From a checkpoint of a small transformer trained on Wikipedia.
Architecture: RMSNorm after each block, rotary positions.
Training: a variant of SOAP for these matrices, 3886 steps.
Each number is 128 + 32 x the weight over its row's rms, rounded and kept within 0 to 255. Layers, rows and columns count from 0. The size above them is the row's rms in percent of the matrix's.

# layer 8 attention output (transposed), 256x128, rms 0.151, rows 0-12, columns 0-127
size [123 114 114 118 116 131 131 123 119 114 114 115 124]
[[127 110  93 140 108 120 130 130 138  63 100 128  87 136 123 174 162  87  77 139 210 137 141  99 146 166 143 148 162 100  89  95 177  91 151  70  78 130 153 135 168  38 152 196 127 111 102 159  99 198 120 100  91 107 107 167  78 106 106 132 113 133 158 111 159 143 144 116 119 114  78  87 112 164 164 155  96 152 107 113 156  91 153 193 115 183 162 154 121 100 125 184 112 116  86  94 131  88 124 143 125 111 123 151 117 154 104  62 100 149 143  82 133 130 189 145 129 111 120 112 201 137 110 157 102 134 110  98]
 [169 113 142 155 151  97 133  71 128 131 151  78  88  83 160 137 171 135 112 204 179 120 167 139 132 157 158 161  87 115 101 161 112 122 114 113 103 150 178 188 106 103 144 200 142  87 106 188  92 113  83 133  99 156 118 159 184 106  81 115 129 120 148 110 136 111 107  60 109 124 142 129 113 159 101 123 118 124 114 151 129 136  91  92 124 214 130 131 148 132 131 136 104 198 135 142 122 118 150 163 112 107 146 152  91 138 134  98 154 151 142 148 179  86 115 233 131 195 141 107 171 117 122 144 184 133 136 194]
 [144 118 146 154 109 139 153 118 143 155 113  84 126 147  37 204 142 110 224  26 123 162 144 115 163 100 116 150 122 155 173  88 124 146 107 135 103  79 144  81 142 132 118  45 109 140 140 124  53 150 153 124 142 122  93 141 111 142 139 118 132 125 121 137 128  95  73 159  98 123 104 152 113 131 127 124 159  98 125  72  99 151 159 127 100 111 123 114 134  99  90 103 171 119 101  89 136 144 142 122 130 201 173 109 172 118 169 100 130 112 101 139  96 123 142  43  55 153 144 185  82 150 128 118 128 108 155 122]
 [120  60 153 126 150 133 153 145 135 131 135 167 107 171  39 154 149 139 208  47  69 123 123 108 158 163 131 103 138 146 137 128 122 118 118 125 122 115 103 140 134 124 166   1 173 192 131  87 163 122 169 121 139 124 176 107 147 101 122 112 136 113 111 178 153 100 133 139 171 119 109 185 116 135 157  92 171 141 124  80 102 132 160 136 104 111 147  92 118 122 149  63 161 100 127  75 123 162 126  84 125 125 135 141 113 106 209 166 108 110 130 175 119 117 124  40 119 141 136 151 108 153 129 110 135 142 161 135]
 [ 99 128 129 116 184 105 163 104 178 142 126 176 118 156  52 145 158 155 170  62  86 124 134 112 135 125 136 168  90 127 142 129 105 107 122 117  88 122 103 107 157 144 170  10 139 166 187  95 165 123 120 121 158  90 102 104 124 135 118 132  98 146 161 169  82  57 160  83 117 125 131 161 126 141 152 140  86 122 142 115 117 111 156  96 104  91 122 150 138 114 139 156 187  95 178 118  87 141 139 207 192 176 186  76 145  91 140 115 121 129 120 154 131 131 137 122 157  87 159 186 113 100 149 143 153 114  81 104]
 [106 163 173  99 123 157 135 142 129 107 124 170 112 108  94 134 160 119 161  50 141 161  92 173  84  74 111 144 119 173  55 142 127  91 157 113 122  80 192 133 134 183 153  49 169 127 148  73  99 155  97 109 177 173  98  86 129 126 156 119 163 138 193 182  71  74  65 152 147  89 136 128 124 102 145 160  86 132  88 101 126 144 168 144  89 121 172 109 124 122 132 104 116 104 147 148 133 145 217 168 136 110 123 133 137 129 115 127  98  72  95 151  76  99 126 101 113 146 108 112 133 100 163 161 138 114 145 137]
 [147 124  90 101 104 139 114 117 128 112 116  99 159  93 237 102 127  71  76 239 148 140 171 111  80 188 165  97 177 102 120 118 139  99 139 117  89 167 144 148 111 141 142 235 139 108  98 186  93 129 187 110 113 153 111 170  91 108 175 127 157 111 102 114  84 121 135 138 123 135 124 118  80 119 128 136 158 143 144 169 111 124 102 134 138 147 118 139 152  83 111 138 182 119 103 160  55  93  56 166 109 131 108 117 142 143 132 152 131 142 113 153  78 139 149 171  89 140 136 135  93 112 141 100 148 144 104 136]
 [151 113 134 152  96 118 113 110 153 133 125 105 149  60 205 117 139 138  28 247 177 131 131 182 133 139 102 157 133  89 177 129 126 149 136 136 135 164 108 163 122  70 128 255 134 112 148 127 153 148 134 116 127 105  95 141 138 137 121 178 157 121 189  67 123 146 113 148 139 138  94 127 155 173 144 116 133 118 137 139 151 119 129 125 153 149 126 151 162 141 121 106 139 141 148 171 130 127 118 102 113  91 138 151  96 186  92 110 152 126 162  70 136 153 123 176 110 165 120  97 118 105 143 123 144 147  96  95]
 [164  79 204 158 133 144  84 135 189 120 135  78 126 171  77 172 140 113  89 118 107 103 116 131 145 113 138 145 164 164 112 145 106 135 129  95 121 126  95  96 147 174 126 124 168 181  99 134 130 127 154  85  98 112 109 108 105 167 123 107 205  94  83 142  89 112 121 106 200 122 156 119 170 163 162  56 110 151 175 141  79 119  92 129  97 136 137 158 122 162 127 141 216 119 151 130 172 117 156 157 159 140 103 139 179 128 138 136 182  87 160 109 125  93 146 159 139 105 123 186 184  73  82 153 171 140  85 151]
 [144 154 148 190  71  97 165  66  70  95  95 148 116 164  36 146 117 103 170 105 118  93 120 116 136 164 137 108 113 206 147 118 144 170  73 180  92 143 112 127 156 165  93  70 133 138 164 136 176 151 192 126 168 133 110 101 122 166 104 139 110 128 130 192 122 108 106 120  92 125  81 175 112 151 146 109 146 130 116 103 147 155 101 102  98 102 109  76 142 135 152 133 179  79 127 144 106 121 149 163 185 118 101 154 156 149 161  99 119  90  74 109 115  68 101 149 152  86 142 202 131 114 144 150 104 160 147 130]
 [152  73  98 159 160 105 142 140 116 134 125  99 117 120  64 142 114 113 238  29  88 129  82 101 124 117 121 122 109 191 128 136 109  97 125 165 137 104 108 112 124 150 124  35 144 131 108  94 130  91 152 132 116 154 130 139  76 102 133 104 124 121 102 193 116 122 110 130 111 107 128 126 161 123 112  67  91 121 129  96 185 128 118 122 105  57 101 105 136 106 155 161  70  49 140 179 101 123 137 158 162 131 129  92 159 130 146 124 148  89 119  93 148 166 122  68 115 127 129 160 107 121 157  76  61 114 120  83]
 [159 180 208 112 117 163  84 104 139 131 105  81 112 155 182 126 112  78  92 148 144 113 123 157  93 118 151  84 114 125 142 124 101 143 156 152 202 184 115 109 142 135 135  58 163  96 150 146 141 146 117 101 136 128 148 101  99 114 135 113 140 164 114 131 116 131 177 117 136 170 132 165  91 119  91  88 122 150  55 107 117  99  67 118 139 120 122 142  71 130 125  95 136  82  77 156 151 209  88  75  87 151 157 156 123  70  74 116 100  92 108 130 101  79  76 121 129 186 185 173 126 162 109 125 118 169 113 108]
 [108 115 147 179 116 140  96 157  90 117 103 142 132  55 175 150 141 137 133 171 151 122 133 145  81 136 176 149 138 117 127 106 143 126 129 117 125 139 137  99 150 113 143 176 139 112 135 160  49  95 179  88 109 130  70 130 109 140 122 159  81 100 123 126 124 124 154 117 189 153 130 117 106 159 152 122  89 124 146  77 202 134 135 117 135 180 152 160 139  79 160 131 130 203 132 190  63 113 129 110 146 154 179 167  92 115  64 117 174 156 157 153  88 165 141 128  92 117 116  94 109 157  50 168 128 170 208 178]]
# layer 8 attention value, 256x128, rms 0.177, rows 1-12, columns 0-127
size [125 128 135 133 134 140 146 121 129 128 112 129]
[[ 57 101  92 149 179 146  83 125 143 170 168 131 127 141 166 177 141 179 106 165 103  54  97 116  62 108  87 124 107 148 137 128 178  64 108 136 134 122  93  91 124  96 110 113 117 161 106 109 148 172 128 105 100 152 161 137 137 118 119  93 205 141 120 175  75 153 124  92 131 134 159 185 114 174 128  79 126 122 109 117 182  79 200 101 127 102 107 180 139  67  90  92 143  89 131 150  81 144 154 134 145 123 107  91 169 145 105 178 120 103 101 133 101 155 124 134  84  56 151  92 154 155 105 148 108 136 121 129]
 [ 95 184 113  73  86  79  97 101 114  96  75 159 143 159 133 167 113 118 125 139 190  94 141  89 122 152 150  74 137 144  94 107 135 124  71 128  84 114 136 102  69 150 124 135  91 159 178 109 170 119 158 121 168 128 134 129 155 131 166 107  89 129 129 100 118 162 178 136  99 134 140  65 127 101 135 132  76 136 118 144 120  94  50 157  78 182 152 222  99 160 154 191  87 125 119 134 115 139 125 116  94  78 116 131 109 140 145 142  69  92 107 121 205 139 134 129 159 123 159 103  95 128 160 111 168 125 192 102]
 [126 107 110 118 125 100 183 123 103 104  61 156 141 131 129 157 110  88 119 146 107 146 147 103 160 149 172 145 180 136 108 138 118 108 133 122 126 119 146 123 158 139 149 116  47 147  88  67 166  89 139 116 130 120  87 123 155 111 160 163 121 135 140  84 144 155 156 140 201 141 133  90 134 152 147 201 101 115 185 173 137 163 139 174 100 157 144 145  76 111 122 144 114 142 137 130 117 163  82 116  64 134 150 176 219 169  59 130 138 132 108  98 168 135  67  75  96  42 142 130 140 148 179  74 137 161 125 157]
 [155 128  91  74 138 157 148 118  85 145 102 135 124 122 153 109 131  86 117 136 198 111 170 118 186 142 128 154 107 162  82 138 125 126 150  82 137 128 119 135  99 126 159 163 150 177 144 128  77 101  81  96 163 129 113 133 149 169 178  83 169 143  14 109 116 121  47 127 180 136 178 167 124 114 117 100 133 127  74 141 140 158 127 122  75  92  93 145  94 194 172  96 144 110 127 153 114 156 124 140  97 121 141 134 153 210 138 117 109 112 128  99 111 183  44 127 129 157 148 132 175 159 131 107 188 114 153 128]
 [169 106 122 132 135 124 149 128 139 150 111 138 149 176 106  64 133 166  85 128 169 149  79 116 132 193 114 154 173 134  90 102 166 171  84 164  92 135 114 130 118 149 181 161  85 150 115 169 106 139 131  93  97 116 132 145 137 171 114 142 132  87 103 109 132 174 141  76 153 127  64 101  62 154 151  76 148 104 149 104 129 110  81 110 121 151  98 104 180 140 191 126 163 113  95 134  71 142  72  98  82 109 164 129  99 198 114 107 107  70 145 117 190 120  48 104 110 201 106 142 117 162 108 112 125 129 172 126]
 [118 150 134 153  95 111  94  21 159 128 171 190  77 131 126 121 121 144 138 141  96 106 157  92 147  71 106 114 108 165  94 132  76 128  90 110 131 131 109  72 203 115 158 118 150 139 118 165 186 143  75 152  90 138 174 122 115  76 155 142 166 160 155 145 138 164 117 158  90 109  88 147 166 122 155 103 155 167 131 110  57 115 140 101 106  66 117 148 122 116 124 130  86 108  77 176 130 117 202 129 150 181 124 108 149  93 146 165 158 112  93  79 142  95  88 116 172 173 100 168 116 101 154 154 113 153 105 142]
 [166 188  99 172 119 101 113 174 194 155 181 134  97 174 125 132 113 144  90  83 118 125 153 110 107  78 134  21 163 152 164 132  43  91 114 148 171 143 115 117 133 142 172 127 157  79 135  88 127 103 106 131 148 128 160  96 180 174 105 124 102 108 134 139  96 135 102 114 107 165 130 127 114 166  77 111 141  97 141 158 107 128 151  93 132 104  86 101 125 139  91 134  90 133 120  79 102 116 116 166 192 159 100 127 142 109 124 151 137 106  99 225  87 132 156 176 202  96 123 121 110 120  77 147 121 133  89 120]
 [142 227 103  59  98 163 192 104 127  93 113 128 122 167 151 122 119 117 115 117 106 148 109 141 150 132 120 156  78 143  96 127 177 122 128 115 115  97 147  76 148 101 118  98 145 160 138  82 147 110 119 160 111 109 140 102 131 168  86  72 111 198 134 151 107 113 175 151  86 109 187 127 105 184 147 162 169  69 116 152 115  86 108 168  82 110  68  94 102  72 147 135 109 104 115 131  70 124 173 119 135  91 179 115 155 120  85 135 150 105 144 110  46 115 116 140 191 125  67 104 141 103  94 107 169 139 124 109]
 [119 174 161 115 124 170 171 128 158  72 111 116 136 119 162  99 109 141 154 138 125  93 134  87 125 139 106 136 111 151 135 135 110 152 115 128 113  55 155 164 103  85 132 163 159 109  89 115 115  51 115 134 155  95  87 184 135 101 167 142 139 157 158 164 144 150 169  86 211 158 161  80 129 137 177 168 145  75  84  98  38 121 149 101 145 163 124 131 146 137 120 122 129 147 174 108 121 178 191 140 147  84  53 129 162 148 132 108  89  96  93  96 132 134 130 129 138 149 162 119 100 147 125 123 219  59 126 150]
 [117  86 137 119  74 129 158  72 108  82 119 103 125 125 143 154 144 129 133 160 106 134 171 136 209 139 112  80 117  91 101 131 177 126  76 111 107 179 129 157 119 163 104 144 162  29 166 116  75 113 175 130 141 118  94 107  94  88 137 164  70 106 113  77 132  99  81 109 114  86 118 138 104 120 161 191 159 159 171  73 126 108 134 107 126 156 115 121 118 123 194 130 104 181 115 127 135 147 125 121  93 102  85 117 134 172 163  86 138  96 108  83 143 160 159  98 157  81 102 153 102 182 158 138 186  81 138 181]
 [111 142 101 144 150 146 121 181 117 111 172 137 163  61 107  57 159 110 146 113  83 131  92 120 174 137  89 126  57 131 145 149 189  76 107 164 128 138 143 113 129 120 141 138  83 108 129 157 200 123  68 187 135 172 152 151 117 189 179 117 168 114 161 124 163 147 149 137 147 117 171  99 144 111  96 151 140 134 167  93 101 133 124 114 181 157 108  91 161 153 125 183 119 177  77 154 114 159 136 116 108 106 100  91  77 126 115  89 112 187 153 145 144 164  98 156 158  61 120  96  70  56 132 112 101 117 154 134]
 [138 103  82 146 133 130 135 121 154 143 146 171 106 112 156 148 146 151 105 144 221 136 100 127 107 180 114 161  81 159  88 140 120  62  98 186 119 193 176 147 103  80 155 145 136 137 117 102 147 160 132 149 121 147 188  90  78 137 131 141 151 137 116 126 113 158 166 123  55  97 129  88 125  94 140 145 213 132 103 164  95 129 118  96 151  82 120 125  53 113 112 127 176 112 127 120  83 116 146 189 136 176  81  49 135 145 159 107 101  81  77 124 129 117 137  73  88 115 182 133 136 131 107 130 157 153 105  96]]